Part of a small language model's weights.
Training: a variant of SOAP for these matrices, 274M tokens, 2090 steps.
Each number is 500 + 50 x the weight over the matrix's rms, rounded and kept within 0 to 999. Layers, rows and columns count from 0. Numbers have three digits each.

# up: layer 3 MLP up, 1536x256, rms 0.114, rows 50-102, columns 0-127
# down: layer 3 MLP down (transposed), 1536x256, rms 0.106, rows 50-101, columns 0-127
up50:503503463513404539465536503484514510478469556488503490519515485483559543491498506390468571580471445532471499518489470497532529498526439427496600444538485495571511484556500478593510380471566427478520476493565455511488468525425487419557600504498456575524583558589502402517510503578449489539504456471568461489484388497464483563526599537494339497437524460526442528461553505472438525524525
down50:487494423502496467436542557514527447448519554533457480531554536495517591476524485446540419414508506582526514516516467497471463500468521443405490429558546472562413490562573641553481484550516465418455517453517439551507536427583606517476435553468546602467561457442503476474453502495447498536506500464460602546453486486432470454526591512517515549526565463396482501560462458440503471391503
up51:478576524553445566612540511413510409458600471489510497455518457427523434564514480458532378447554433450502498584445563565500557500530486507480469480575485595529499548470557476488501468478491545484574406461514534494432505467506503386533469476499493614513512533485476533397464581459511469551478546450561451512401530453505492499585554463522504487490500429499465427528512455479491534415493
down51:418442559493600640521520651491515466520444535456642497504405498493612343564521456481504497527482464458563560442544510483502631504579486481509524539455444541575493503511434486429504449518478542533549581456518523472549521553495461485537500502511508553544493469532498516530467519516525422499576496477538485503433538519489428519595546522491504501482520463564507477522470492433423473455514
up52:591400496560400493567380450532608473449513425432516550519470423494533521616442550448486527549469563512564568493463509394448468499385517554513474527574436462502487506408495436530507518503442538525449518439564558560434479437448618512465543542537511373466443586566523472583473440447521519496540557444538491523550560547470440534514403559517460537559539489474541467588423511434538500442496
down52:539490642553525458511519465432536562516456521571399529452573513530454516487531517577468362416528500482460445581540529564438444504502482478499558510473447510496497572521517611440517527542485464546476499420479376456502496493479510431457561513518579499545457423522472323584531540534478611527409544465488591580434556485490599526567575433553530526480551408441545460528545470518410445369504
up53:481592508467509476578484461431545533549535518523521487592548566535431514390475541553530502464549431454376533539547430491482519478511460549437448504488512479457523446599434487470632472456550440511490464494512507527507482538459580471522510454468529533463452466546509410471552474519592445532474545415432476505501448570496475515475577504534526456529578493474584400536479514428448462470468
down53:483510659494491483550505538480488525549607526508491464510490509499496434361529550511508613487513460457587450582509479505535534457467530423500611549434475497436496579506579522512383454516541609521497505446541519497448518543614508440502473524511463548551572528545466521459428559535564511502513490519577532560546489511428521585454571559526502561432457430513498511482532547446539421463424
up54:582526480432518504454541455502553479531475473568521452472522567590454545450518319500565607491448611519466464492400499471410420462524507531472479453498538447538528445524495480555566477465384602585527420480524564492536466488533539456503433529484417438446404520503459489551501663478432394495437431585513495577488450492510560451492460536457541549481581514451453523501541497531445568470472
down54:536570505465543502510517419478581480448506547441567444477523548560530483501449524456582608542479538524405523565550538502559373522451421496450452436472551509466496493428503472546495490490495556457517481473600583400504558551523479491436495509450468549478514593455455438533511542560512526509461614440519585462416464595573434509513508632585471509469439548622543451475518549490424597334468
up55:452460428493492517517512481583462435481505474448485434378521614580510480508474471545343551476417520540511436490510433510401494528465482527530490496513487497523490433458474471493462507566507513497523477469421454491535517599430437502486465499421531507465490528529546509518472458503529565537531509531492507465539406417451493506553493584476484464504435397546553483503467485510523528469561
down55:454433445517315421490550549391569588430553546451396407407484535454615491537500432495455436466499420550436484554562490527424503512539533505600411390538511459572435457553530383486554472532513419510487467493547477430450477462567397358548429612464515472599589521634593518440543464537457506494482412501538488431568535507573427479428470512565580450431422525519473495530492587558499605455448
up56:576487501503435511527497438580474411407455452491508537457490584504518566560566459489510429532425524488419476478436514589480470533504463535455464479411503502465479536486506545463479479595515428525576520586564488543568486513507514552546550629524498549459382452425527546490474566523551450488443515416556482502431439474512534472460577457498536417484545442486518571519572589509509530479435
down56:425526566473448477429477539494556552524531558570616514559477482487463578412458579547420534344563558621632417502507434443557626448452472450549547498536491444450475530568508544540476431499416555442485502365541506462464513484491469427456517492489553504508497549487364486453521517499426545445471530502475503527542528468500469495481435467530458528575525514543352533410529531548504474443523
up57:514545436482548458577539563513449512480534561454551609499530493479528513383531496519536535499492466510470485554468426559573532510493533453522515490483484501468530520512482453458472527479463515547466516569490457476476400545558507408522513464496464499528427557544417455395564540486571476539441467560482462569458593492499481506536470506455519449523523562408578414536393447508507452610381
down57:477506498498554474507555544522536596486471527515450509501518548407459525409489497617523552453478541521494432500513313451483509484569504511487555558446461550479560418438505546581469462529419459531564551463494530470493477521554600479445464545544498463610531409468379576482561436446608527463562517543481424536460478477467478532601554522504473538462482485574489479511525509476499525575430
up58:515493498485539551522493454448469453444485497528515530545610603519549511456522546489463543411395580602460476503509485548496407525575456380465518512520547494463529533559636514516477486547506473534523442437533431538512467517523580494492573457478476423458408465394556429549553395495489563543434457515570451537501497446460454480535501516491482625547474548461491557562448482535517458464439
down58:468591408478550620590454545549602563472499503404520571571556445573549560559541467401616604507511443474468301567578522528450550489518579535526503516459562607610503432558446559490504474496582524477534522583602398453548490466580566535459434431568480447551518492321455513511537563433514436441528537496559482499501495429523464556475452529492459502495552414511545481487558476502480523516445
up59:571424520547384565455551585465540445413532376391472595478447418492492516472437537441504555539439496492546645547543411527573507431555462507495595562502583523535635526423409378487518583548455595404482409514525520450538415430551423486387513467655423452487410424508405541632589437363516438398506614458511554480376417580497467644602489442439630556481565498481588541561473417505547443429460
down59:467551520464449486534364492516461532497478612548480364616571550475474476569505448431462424440442470489546514525544447487533529509589552625473615588465530501519493500517494487534515540502520551496490479514502441509477450434452508462534471510527556563507510562583472487479530422477489492459481488497463450491534510524474434514489530519548519572511574420456446470362358618546553571487538
up60:497537520486495488547580479518534521494550525544468559462551483494519605537549549507462547507433491593542512533492560493514557554577476511489497388475499435562504417516469332494544474441472544444445524488537496488436473549465544447458520552468529468577478477475456550549554495549600534457507449567447486441475439451576444506368504522479547529430576491467417511570569476562584468458552
down60:534499497560519455520574568495520451438564458534447560476532538533471468481606529474534487469469436458507477357532521474551511486574483442564511551456511485478639306456452526544520484449425508500593477431523475475478499354375495475442504476574509563564433560520491417540462492561485491443468477437512560473404506510417498505510435509482512542490418590421454524397579442528530489546536
up61:591562435566521528493370467403552514494481474513531432487517425553453486497494530514385486464485502541462517466505514501519469452485514448457520503554460530578615530484547545507439534531527477515503448448390529519515439425508612510567430471527445493547501467547555511503504511470487482453471466536531466494398490424516435533511531541448443486546605573509519443502521435529388464489524
down61:485534466496472529544556445410540543515550444518472498584509451494476479508547485482460474546515569556497426477492466445441496507446549516580578545481545553480456442486469537493544397530483463511526493408497463409534562562516535458522510489468608450426452392519502519588417501398510445459458440471503551510465431516559485547473504475534486525523477464546508509565454499476554511560498
up62:542501487600408531487500509557464506528501509572491576567539464497449474581550451487463579468495488462445395483510502537561486456529503531552463579606418524427479527422465397658522439531431484503462508582511576476506484527500466515522446381509448495439460489513539482381416544472465468489481622507517436517512489499543439500567491509407480525439461549433464482475554467485478473483479
down62:515520544441586550589491471515615448559520437558525377476434475555485452478507505446481518474513523549504457400549411507500509392511551446437399494582578498420495537498540467500487496467465615502505518528594492497513460614425543544566418472422540457516487508411473465538460478479448528425454361520527457499453541562443516565516534524451580464565538523445528490540575446492517543480519
up63:591479488515512496456503551474473530524418525476443508517484556439485439456443449515585509494509488417380573523527489452579492474545427437367526574456610499493488462524460493510461500574480561589414455455504446499531593445477473462476554487496516458460505490588530389484590516447553403468472493585499544447410477559493503462563550510470497512483549506623502465438546471445414462443534
down63:359557406530498494536447480511456468574436542521471527517565429489509532465524490342493524527542540554524448470507511478486524496402474427524503464522558573484524488499457503515413496432474562523558476670447495495480523613516482567526491510490581501554527396536415595496574490452577490481521500443637532522533480459488484509552502490493529505472372590531473472451513612538478523573534
up64:473451455568554611479473579558443583457425494488476467582587487498463539512485464551443434479491483504464495468502497540480569507530489592542508488580517466542459493503414506527462448583547566463527489551467532472557537452533539466463504556484485560566526438514563502510511570490408508473525448546479399553493562559518527461543456464565473534606485476524456505527534535459514601536429
down64:484514545484420503442421520471551440500578432492505519392493445534513524516492471462478564602496511452517440544408493426531495571493398483474576417464469505618533486551471450504571463459426459517515495413586469534523506543515474461498527495428502466485409567558460498518543514473571490456466495423490529536488569466428523493469519483460473491483472476466545460584487480541466442492467
up65:522464480436481474493458427467516478492501505497524506520587491500521570566479502485509558525568505484538491499508553544482492447451435462515488491507453490536489505499534523494530496515493490543446512526452542549504506527536574556475481461494509464469522536450466537547476542493490473522517431443559491511489461481551499499591465435433480523497542533514509516544519548506513517462471
down65:502480488496523410509497532517492440373469460405511554550555463567554476440544525523506457550494561500522496468477534556521511548418526498481471530561534421517509458515517422493506543491535507472466533389562561607527503441515520554475505490582444442492504436537515426461523503468482515441506462479574478433572527507509470424586492565471527485477514492468504540481465480415535520515484
up66:508520517362607539558468531471511479545578553488498549576538462400516539425453575555475543414591536440505476518486491417538437489523413472543540516533484591532494494469519501570543480525501498596459412430521423416566452608441430506472425467536557474528470483608479558480460509528570493459466470473493432517483456510554513538455571522462564593494404485482453503563462499505462395392509
down66:497393476461471457523602525456454487538568413577483403412502496404419536496524521488486463545510539464452542580470515595435462516494531432571438627505491484534508594491445550422501468599567474495437588519448546540620517508490568496484448500486459518488569538473487501412502510509579481427554477491481448517491452536496503550544462553461495461532477649441530436460566393456381542472453
up67:579464492509453564515548470454454462392494497422459485518579494466437531413442491561488507445405521514526474529496418558558467504422549479552477427412474565478487444510437486456431541503469584448481508618468479480487500410483512488467468516528371514463530436483444632404605531515555570521504534522564448455517595460420491552461486522445536433541465523609546559494646465558412596498551
down67:519575445526494523580424470426488447459451502534510558542499506558600488532563423536449419524454491443472450465546449481566450500503447452507417563397470495578372580451471499401563488491493549617455561461513598525625504484493542508550480491481475526505491488423474549535483419454484437423503537473619491519566509583524467503568548507490542579554550458544487480457506480547493532448515
up68:547461489446452556497510506623509549440504491560494560481479556532569559526493494447391447478612542416444474469467464481401480621508501503491492438535581526504602555484543543504504474466518450476521454538602576492539491507525432524539460563492436546418525474513419471541447477498538539515464482580437553569484499491480477398454529403555475485474472520511443535541568507555434493481494
down68:506472452545467344510562437459483501514497484539463473452542483477464594547511457554524430602448493507611536541432479434474566434551506558497507571479479439559480458422567476530433466588568492502545464476471438461460533491606590513465374483549554450519477351486482489533507511567428551382442544471528467379520436620516530547490506524474437440411483586513591442489404486536510465448598
up69:578532634493483662459514492549423611443456522535507494510502468482541524346418555628473410556581465463542466574557475546633480541501491514436520527477520461542545465560485540502477491506468470439453517585510517495580452418507418333439446493459471543564445532521412539504569505525529471615453539463564524539534496471512483450369485572436582502517521491548430470501535548473486469406509
down69:529492555462507504541518506483422583585470587476468554575491454449424505472490479640457540443528513450447482673559493555467515511517468412414478464503480525508541487518636432481497477534490478513572446550497478507460495540410470498393406502519510486542475605481489514608503541574492569473552560437548551527532573491532545496534565568504497375438435533404475548510443628501591530516504
up70:511465461551547464445549494503493480503604496475473457469504521506490497480510490498638392462506625584474427420422511492457521616490509506473489424509521480483456512397581477588455565522562515541486543483536460444567506462463428585497390470514526502498494479486495460494496439494514378478456579489512451460522542528523430515372444425574495447406470524492511451408477524458487532462399
down70:489606539393445465532508455445488541466533458482403467530594514510474467478569508473498500470522425423563438467535526612517558495488528500537445523618558449481536529524577427514504497565435532530613546500451503469602492515490527526479543457491518585466375520549639509537537471472477515590497584500523510475528516549482484454519593464497497584508469506444538558550489603451498403455488
up71:461456481589479353593517554463448477431525519562489518497524487485578556446486471560560570493558494497456445479491495418579506490531476555599490491505388503470440504514482444499546451494524475489544556530453486484519541457589445442406474434475515413439449482501550487510451371545499548483448578462537505485448504548470498459562466561518567531429510440468541488535505526464619463520522
down71:441509541570428463486521551394563552437527519421574438563465526472494501498533487517525498477642495494463586529502538495487436615489498539420470501506503496483519508498539506505480537488497459439558450520468605558477455580532549556525492593445516545483564510558470519487417536499511518486443547486618525471357436546582398482461583430422541505577544480575526480493455475388497632490511
up72:430444549590589451543474421545433491533606537474486436596419483535530429502454501450551383531396467506481516491518522589470491483519462506443422560423476473478485530558475542490500571542458534538534621456508503442494479432492452479569552527500477453539535505486450452522490499482533394552507462536525491474525601526414405535387407496501430500562578604474455543472514459548499536477476
down72:519554472587414530489537556534477426502477502567511493434452427431528525525500490479517622506603552599546545568510448577501565528547541545543462567587478482459542557563576561488498492501475502359474494560462485625457469514522551511522494456377518540503486546511408476500476524477489548474583522455534501379474539549512516467525499454512574463510455479521553514493589517515545543457488
up73:540451532456548536544492532510511483472569499486508580423496583486544465498524469521585480553345468589593515548490467524542540473639517460587687449507558451569517515530439572504526567398564546506412510416445507479486382554519469558397563601509464488533429480587519413476532437465573499533451614370469493437493548495489464524462489464444508569489515454358531514552459484501468510535434
down73:480444494543477544471559538435456511439483539478563601457487498446541464552513485438481456470382540454532486490532504559527446519529505352503589451522479559436530586430498512540531456492506520680459481428549476471553447574514565506524457423605424509494523417471418556526536486478463533490499526465550461491497452554419499492503408544465531510448420478502464446621492451502563500441486
up74:404643568504475394473483465487430417435500478501430580549493559537439509549399572510530561525560582462448438529597633541507500463418465533541554544392519588523452566487474485519486559544603435421534496606467536503521450429443569531518464556464457444379497505440534508504522485463458491438527438512477376554445602533428462402556454474533431579438522481433530422489508501549552491382469
down74:502512456463551533501488508556435496480563457540522536614538512526425524496483473498459502530484434552532557655431462552487394527427519456612492486452464464609474532551479440659546470451552527431521444524460441453509463495426367493438485455561585536466547459550521516470578450496416473395409441430480458524539542518578480499483477395468535568506395523566472628564541518470518499593540
up75:527519525524459487581496508520589563550456477519501396424536550572482493529468504523505519482521526438457549455512522441391489501428469594527508475437513480507518498525504389504415563520499530490553579492527449482473499458446502462448482590529481563514578446483464461451498505524422475519490467527494481520520460471432480496494360506453508561473441606534505493483517553498561531538504
down75:409556550553542495556508466505474433441476514514500471522594439497530532377518468449492478520502421425488510557472492466510555551575545482470547448467578397547450491522508412453502561442404530520479530397539513436570426526469505493509493501463556477582469494439466524571496535433499465507490479468508504576537508455531522414608469482564540545551576443530517487453532526541501534372477
up76:577542376496535543429419488594566453568466500559557442546547490522611541527529501453460483470418537571522507468500551551507447548567543569476482450495576473472427502500523642495421509608453463436555450537491488486539437565484441491494497529534530434560492550413409499479430477528450503614479519560504495525488436460591492563527460547514493502556567464504409383483553507445537533394465
down76:559450463564438602505500422524546485430485425465448531537449535542413523510513512557527542498524461535411571535507559548564482530539475406538533496488539509519533529501463433530489490410544573470591543478545487454617448508510476524435494436491571565471481513505524512420529419487479497483575418469484432454477430586444428554431550443501446567549451395583520536518519410505462460544514
up77:520530513442532578540484540523482483417475471396569478439494526482484543503519386501486559515425524497487473490483320482364494468544452547538568461468591474517579504445539440478518510471420518439526461505476468499611516510521518474531422530501485400541482499611484535447488573476508440434501592547419467474487396497512388482458529439475488561562512473527502407441465477504542517483509
down77:445489550532582512556557530479489374571510502547490468460385528581519517521536458377598552485534525556549471442550512515463507423589454510555549420494528484466461375372562517500433568504590490428422567619464549533492425468495577480570467444562445451583453516428545438492434438530471421539489574456557569526506494435420500624482435511501557530464569548418484585484541547516531587404504
up78:457468491461548429462542529469525547428525472578512547519497463468544524468581422475482581550480490468503522442485431488476536501513455529487493442574563488504475423450425527477516556489440538499512563467493526446524475469458515495432591491511608532500512524576425505465481505459462494512496613511506463527494472465459506446546461538497475518574464494484534517541439529487482490415568
down78:415378525521469430502510489469469455521531485509532552530552468481650493426476569540621509572485477538430509513469442474462483482456539428481438500446449502591621433580493461615591553492425514449485514415430551509409519545461565445457519558466524431477469437456504526470458561458606514576521494584524414518432529515489461545462555520444427450469436457447510496524483470469447458518556
up79:675434616456541472536522467523593492464402501486624471479492427613440482555458503527458514489488452484458498486539513600462520602543476527504418549512474522523496475425512559537531535575481479523553516515449525564466536540508435479516563428525540357452653586517401485416542492440542473582550585453513455576539494580427460465509456495413567565604483454490478607388599504575485528498532
down79:511433485524492568496510471399554558480440511554483583595464483573451488580559629586491494428490556442491582527486526464533499473381493642498497370483546486580483523518522526534554500517514480493455447459530582551487643484439514478457645406388386475591508511487571603439585463505435523466520432577495408419520518492403436562498517566499425551533494564497453550560487411440488492538472
up80:412507507522395456513458491567570530531359450470479456517474608494409638527541606450501533493526519479534527547569573540489450489510366547441446554389497556649530598544415431423481466589416502561446404478547656499486543599564565468490570487410522514527348467557428518516582559559518586502527489533424445471469533511540473461372598461508436486593515560553452552563462545488518465525434
down80:501381516485546575470535545479481407478489487486461522488439505407573470494524463401457560400553479439478557545406376479456498505493484530493500551525405508343460464560453483534519523492562578416462529512514455448498498448451470533506440445464364502507416561426388495580507498555491467429468489432564528527535513499467538482572453534512495509529556461471530493533491501554518489474464
up81:553389461537447491464499497521449491489627530464468465461465556528443550487529600440474481552449466541498489550469494519530628541537501429443503532468496456487482546563503511349515591517470491590519495510432543579585513511584536529496472525504547483589431543465492524542529480606579461486482463490556465433483485518401490537457597599438561526497541419539463473496458500434576470562435
down81:428517490520586546500470516469529469495520455509544464517454528481498452537502412494471514501444527535496505450414468447479478489411456545451554504508479560421471370372563497682568579554543425433547537463459494433555498519487415462509460441426469430483506450535523349466573563549536516594501487407543544525507575526529533536562440413444491516626569542532520500485486577546431415434557
up82:546548476522492477446529500528440494398476505450598467569508516521486485464436517483475557553448519504517522512490557573490508473512578460516516425457460534450562472450543509530490440464504461532517524605435428562497551513567443517602452470486529475563529512434502517469539519550483469529501469485461491565497525564510518458548513559483498429487434431485511459548555478578526478486421
down82:529401516558477454524486454527568505599482406545528483459450548493546492574547500508520508479465472487495522471406541432550538500489503554484444525485539529545508452521491537507526500558500473483543495496574556548553441537485531396481512522550448497522473487473459489536555429464514484546470486491457467443555519487517560516502544455495471575526544499529441588533504511430470520471535
up83:567591454460514421413467633452548536548477455422488467451327525472579555510405507577492486443453529449494489485429543517553515556580397548490501537473445488478468418588534483493510495553420492445430510448443554518530481519643536588414470418462519582366490445462476488501439493490534450455424470491500472425501483510491542432517506480520469519510505431443395442419526451528465534515478
down83:511481420497541495427370552493506499461504486519530506487463510479426464593527556534481472485469497420618506510553426510520464452567499503523459538494423478463472456586487525486539473506454491548514427563455512537487527509482422478444445477482573493469531472416386564481507565461459459387456420541452401469478506464471495482459515492564510541515454498422459528403483540511529421532466
up84:621572570566593433506494425559490515436559432479508530501473428453458521459474488505561455376540480561588497566517396510557501511423562466516507558441434574457390567428517586562482523513479535489586618572527556508607557510502542528525384565528539489591441546521453511362538431523542458521574521505477497471450388557532485511496403536463479536476461474427568452461406484510543532576404
down84:582662480477578411540482378492519488525492493427434471320487527374467449579442533442547472526514573624483425500554420506546492537419425490532583468524467525489508482467493463526511586482375518447466447556485512517419589512560528394499433639472543578535484555489491459528518433562478508604443388527542553464430506481527498480484575526530515341412516619469476499433459562453545539476595
up85:541494475605411507530565521569395448575413587546420549546479533481540580576484626509422536486571524493481554440558605496484535570466518499513498593456542589454560484485538425611508512465528584351511476501472539473441537504523518559462458507436539566489515474393453490423489512536488559509408458475548568484534648478520433486423463470474443541439503450467453500492450427461433438420556
down85:492516536496528541445595459555528503484537475463420542483495480552571499568478421491402488523442563517514496448557477547576547600468488419383444455543527455575530519414491565452440488487426587442487551475380543528414483489439556407485542470460476409540604541458492509529482512443572488607645537509444625415507402418445507512509515585504492459532405462423541446511556448569425432437476
up86:462490513516468380632448389542545470394459463534454462551492512514501473487461485401509469503561507451517473538540463402483506496512463510520467500514416546492517543526578495496484471421518522520409541490495498492424608496470547508554499475532410513522512434453572433529564386538578507493485569552493478494473473528538489506541649527526486560415523501564493480618476502483520469486451
down86:425507508481621483520587493482449530477454560459512529549562495480555594525496415457543517567474519532441555531455570542564500537534482482487545499449484440562467513402574493569535445477503551512438480497423506558513440509576554504440598533435514414562513536605481540560511536505529524517476469465573431556516437505473517452597464411470455454567438450581432581468501469540465460442530
up87:438570510471554500413487477416535549599404454502512442469547547535436472489577546553508411514522492529405495532417491470453451498532524514508432469512467502441491451575455528570491510564477497570475518512443499528506508614510519527511433528508557547519584492440424487450493538476503534459518454459497667527517504428414453428481536476537528458533486514539555521394496472527441451543504
down87:481472520532436460449390459489512510503454503538354568521463471482455445555530518533534454514475555553546531622559535426449535515463571541528565567533534497508519478528499478503524538493466485502506496548492457525513478538489511490531491550554550466503480506556425459559562356557489468496532589567452491525531591442581465521473534427494497519453542451493472400496468542487519514487539
up88:531599467445495452501438520535499464589505440412445504563454452546395525487467466538521478591448544454481387466522508381483526393587483554492502519564529492577647463488538543567471521579426507432509408494537516400452418452529552527524514548557419373568477399553440570519452441457432509526457439457404481380430497507489496527463470563529543495510486504476459528478537513537522500546505
down88:454500535425535481562491532528484424542422460611521448417405492483603449414508409376522544466602453461537539529427472546520522490566497415525519521497534466466560476463514488552568510482521444519504552493531563521480491437441452550523560476484553554444527601440466457449476371548591468521427541509504346516543551497421470583493467528520494511503455425459535506461468470403515381438496
up89:550550440466584418488581511457511497479515517433481534322541545433510407455507479436494473470480509461496527501441513425428483563542588490576410544499474452559595535534491532516491573558488508538539475525576495545522394466524504493540470591445476468664410482418492488490524460551498484497555488496481469479461601516475521521514477495491495556523507442551442519520456518416440526557502
down89:537570554403506595453554560484490398479509500465439419485499569486552467517478557372464469516510554509544438441437524457527503497542501544569469425565519544457506453490418438524491501487534511512488529489470574542401526530576536386561409479455486523472465445545440541474421570451494480531475540501485486471466420498532513459567427486489507596428480600529543459503459463423457500412507
up90:577527537563470516530550433549493506393549516498521511529543505513447492456411509422552434519439520414410586431520519509382449505510404577430497448456407480593471449469557395472454518537352566485446521466495592466505540612574476505425530485485438494595524380500426509463454545489542547455491440518565435492447567547594474504589456517568540507488459553555465466548615455598557586449538
down90:499598502445594454533395559564543539544482626556516493556497556392454601597523485538457460493473516589483526535491420566463420435491523498535528540474505572421475513548412445469531489565532456513478562452506512446434553405540590468437423555502478492350524518503494508512532512508419483563478511528454616460509510523420459524521531453514516557427580527415477497410492513520526486468593
up91:476452515504493487469505515430469504468497546519498528520584445552510476480457455478427416475552518416544474538496586520557432486506453464525459455430466454555499496484500523513505535576522567449450545526478504533499490425519472537525435564505500468482517599534357507509533578510527484556574424358534473502524495489462456540545519565487595546555521488477608595498567601501611477509493
down91:498455523488517523606466578538475515508487493475448492525433495478409488478452518476540463518464420431503483536513455470484490490531456456549499485494559469528501521558475562520447420559550516496510413429486588512529503528595429546512500556392470536446553545457585643378532571422502465440457510466563452469517490451458472405533518415493522530477506467502542506589451402511595474485493
up92:426500519521384491519511521508478476457557469523461509553443552553470390483452537525522471509461505489410604479595482505527427451500486526549489479606525530494477510485463429513467583473414591536464543554477535494485472478501529511499422541482545445522515526478549402558527538554604577510530453544353605533571517465470542511586498516374507594430461527441488519484458472495472470489456
down92:444491519483606547574534503488446454497476537437417429524488514481462553435454486483516537548598448494535426478466544532561537542537384478403527477472540405491574487423524534524450419489495437457496456594514540505468499418501436473480472465522470523486537474449501575478553578537540467543493406533544511432481436445523402539447553452502491512471477412477502496535496521515475548526526
up93:525531509462474503550557549477516505413542500555454536505545469544530507474501500532485463393588571523522494464479543520478419548506559499492438571528488516459506555476506532499481542504570484420476438461442505533493494471517538493465571524525518463489502506461543536467542432451434484463505504473424493480458517495501527432553431515552521523561489491579567550449407507549466443495505
down93:451523540522498467555457526525494486510528513544547494490475556467544547509462449599566525510496496528594526578459515488545615472525507531535537573527429485470540382491510429572503455391506506496435453475471472451442478514510531512569517446602570498535511515530472563481461520573535477540465510600579480488421573470533469477477563536516444584467473458483510492493484510481488466531550
up94:461490380551523537506502456566450485533525502436506426517515503568400539479430538533498396459418592536446545594522515534459543498531476467484465506498478491531466503473553497401522502526455556532474528494444560528540501488452588463397465456464491413533467540470496502534444546504458488548602553552609472514424496564514463491534450523443567544519549495503575463518499527530475502558430
down94:456502553470549469394476451527499509575558525504473499416430535533550469453480470538522482487384564526541475614582515493548489530469558506396488510421485478575545508484543502449498531540466359429546529589503376563442481509604452426516433563522488506432574504535442507507464592509559452525568501441469537506428456419449515512548623470462564555494473531557522536570500594550323451508510
up95:312524438510468532484465454461472461534580549436479471433536492513587480502533561468537654572527396458516436513540413392483546445468445441510481460441506431534508492522533474518486466522552370372406553563541546470541412541589522479484516462514528518409572449524478521515597540539499485413533454453492577490401406390524517531600403374468527452522499552453550540523525563463415501489479
down95:529528545543595515428458422472524489445584489511495513520580449405503556457530603493513459524497513524553504443459549482518485409475555480443519496589501453475485503621562444563488457429484591439479577526493476499493459432505390479569359496514513486472477457488583504601508469547562390463490428504515530532406558508524471524482531590411446554557446475443489581535428446470664401458556
up96:509494513503557539457468469464506485521554550503528529522578437531521505544437494508521490598496474458383569410450511465484396480449604366382501471443543459542500499555509477485454478575514480599543576469518528412443495486519453522494392452451513474579500476498427515447496458414548487420497515459477461394479474508455539578523512538541496455550563493494494602430613425507469529583485
down96:509513407502502494484520484447429455445522493484444482485479505499440525519494488450412456561529558501502495587527477467417484570459546429727438565476497496508554537527503498486483484586488567494520469415456521619592494496546482527512516594480505668402586562524513551529495437475521417564546360496440476540492468575451498471560523380581651539447498581445494534458507409514517508533469
up97:512474467444492514477574496453570477485475515461507471519511383545441444405452531443483495465558489458468479420583479466512468587527493454538486522453498498427574497552502529571373470520490493488436364536567466491510514522561561553522497477488546422458543442514450497493496445495583603422515458500481497634517547465492573500496462504441558513530427541494505423504414585537506481467446
down97:470523548493543486472407481411441496495527465520522506507492530493539461503559482513589459445566408511397518523476546521505532475495465533506411521510483485546471437524432462442542520450481524409480500454510494500513443466536511432467467504506527477515430512495547434507411509423424543604536524396472521502430512491486512612477460471464559460503553513463488591527458522442519498558434
up98:508513552509479554402453524435587418438501486545482515573448426491576553522478510552582484605442495549372619536488443457534516486557527543432520535404540520503555558527477447477485521490499498421500467546495474530438538524420467533445486473464534500508470474628528465533519485478524590484500466503496473543512538444508521438436531475526533542408470502459484504543597497456488445498468
down98:449510502508503535469572501387454497462460521529447557508477513478472469536505484438523469499515499502601536412485533494380491557546496427493497526582458469465397482536484482608547406530559460499506509578492482500459506519480465530527480526494525461528483482517472541442431502521479549441504488436514497505496475517451591545475546496473478493401472458499518580480456546493547487425462
up99:465514440479466503528517516524508555504528532368442433474498565564482485465466471521501541516529527513453542522592452451503490508464493575457520452492433534497445522435433561549523510507534499435504491522569427494541409494483500461573520441495502520454531502483422473484402484463429445482492501561474463480440526461560481469462506603514599493507645398505500530437482490477493505549438
down99:458507559464586516523501528530400491608507485601527540419495471479438471569529508501453557423459442429457573523480469496566562556489517476488468545565543488479491496510544444417463499422529372382491467532532487516484518504555509518473476498533470421604506470561573485547508463482435492467552424549637461474487486510394557500544475515549437518488518594390517516498573426531560436475544
up100:480486507569440503477474400522397467413539472470508491468608493501522368542552558522533538567531420510544394537473531495504526482491486492524495458585508486464493436519517441454400536476462510472430591536446494540497480462539520539539485607490521473453416474474544506375445472465538538358516547409559513518522430458422553529586445540486589471448550524422544568537548494524522525459515
down100:485531475536573502481536461499469496500484390475600597543523426475556525402506561518584540392474524487535516477512506492573531466552547427490587431548503513465435495505429448538457528452459511542540503453537540464469451520585460556465498522494476498497500465489474519539472496476514455498526527490466555553478528456418433470545517522468501466488401502431438478496578476508414551479456
up101:482560456540453461513462529528496523470527472465455500517497411609482509489504515472542483505441530535454518445501503537530508517519476459520480463420470514548510488405491490429503513510503516491459550456470499430461544531475516452601536482528595511579615536471462378415438379429432534415471401479515481535566550609498487474503510529489417478574434549489414525494472458440493503464460
down101:568490462453526500476433479480533478479511539511464613554473510491538544528565514448444465488454477477507516467452457506466499516443475464506475501542511585501529489519511527503501531456479538502505548458487507495498480447452490454553490540515518508467522507495484564532486385458548442479426436552534452544596451494506500436502487443490478527541473503414515571482507446519470521486486
up102:456555502497546431577475474472469519478492514485491497583555561485520474502552571412425610504529466511535464505465538452544506552446469466466513401513481499523493483441485522511512470480414525498443591486438515516489513477500439497503515544492465520550544466454429416458489414481507500492469538507513455594477510498484511528443509541434460484460469525435525546486449548521584454467540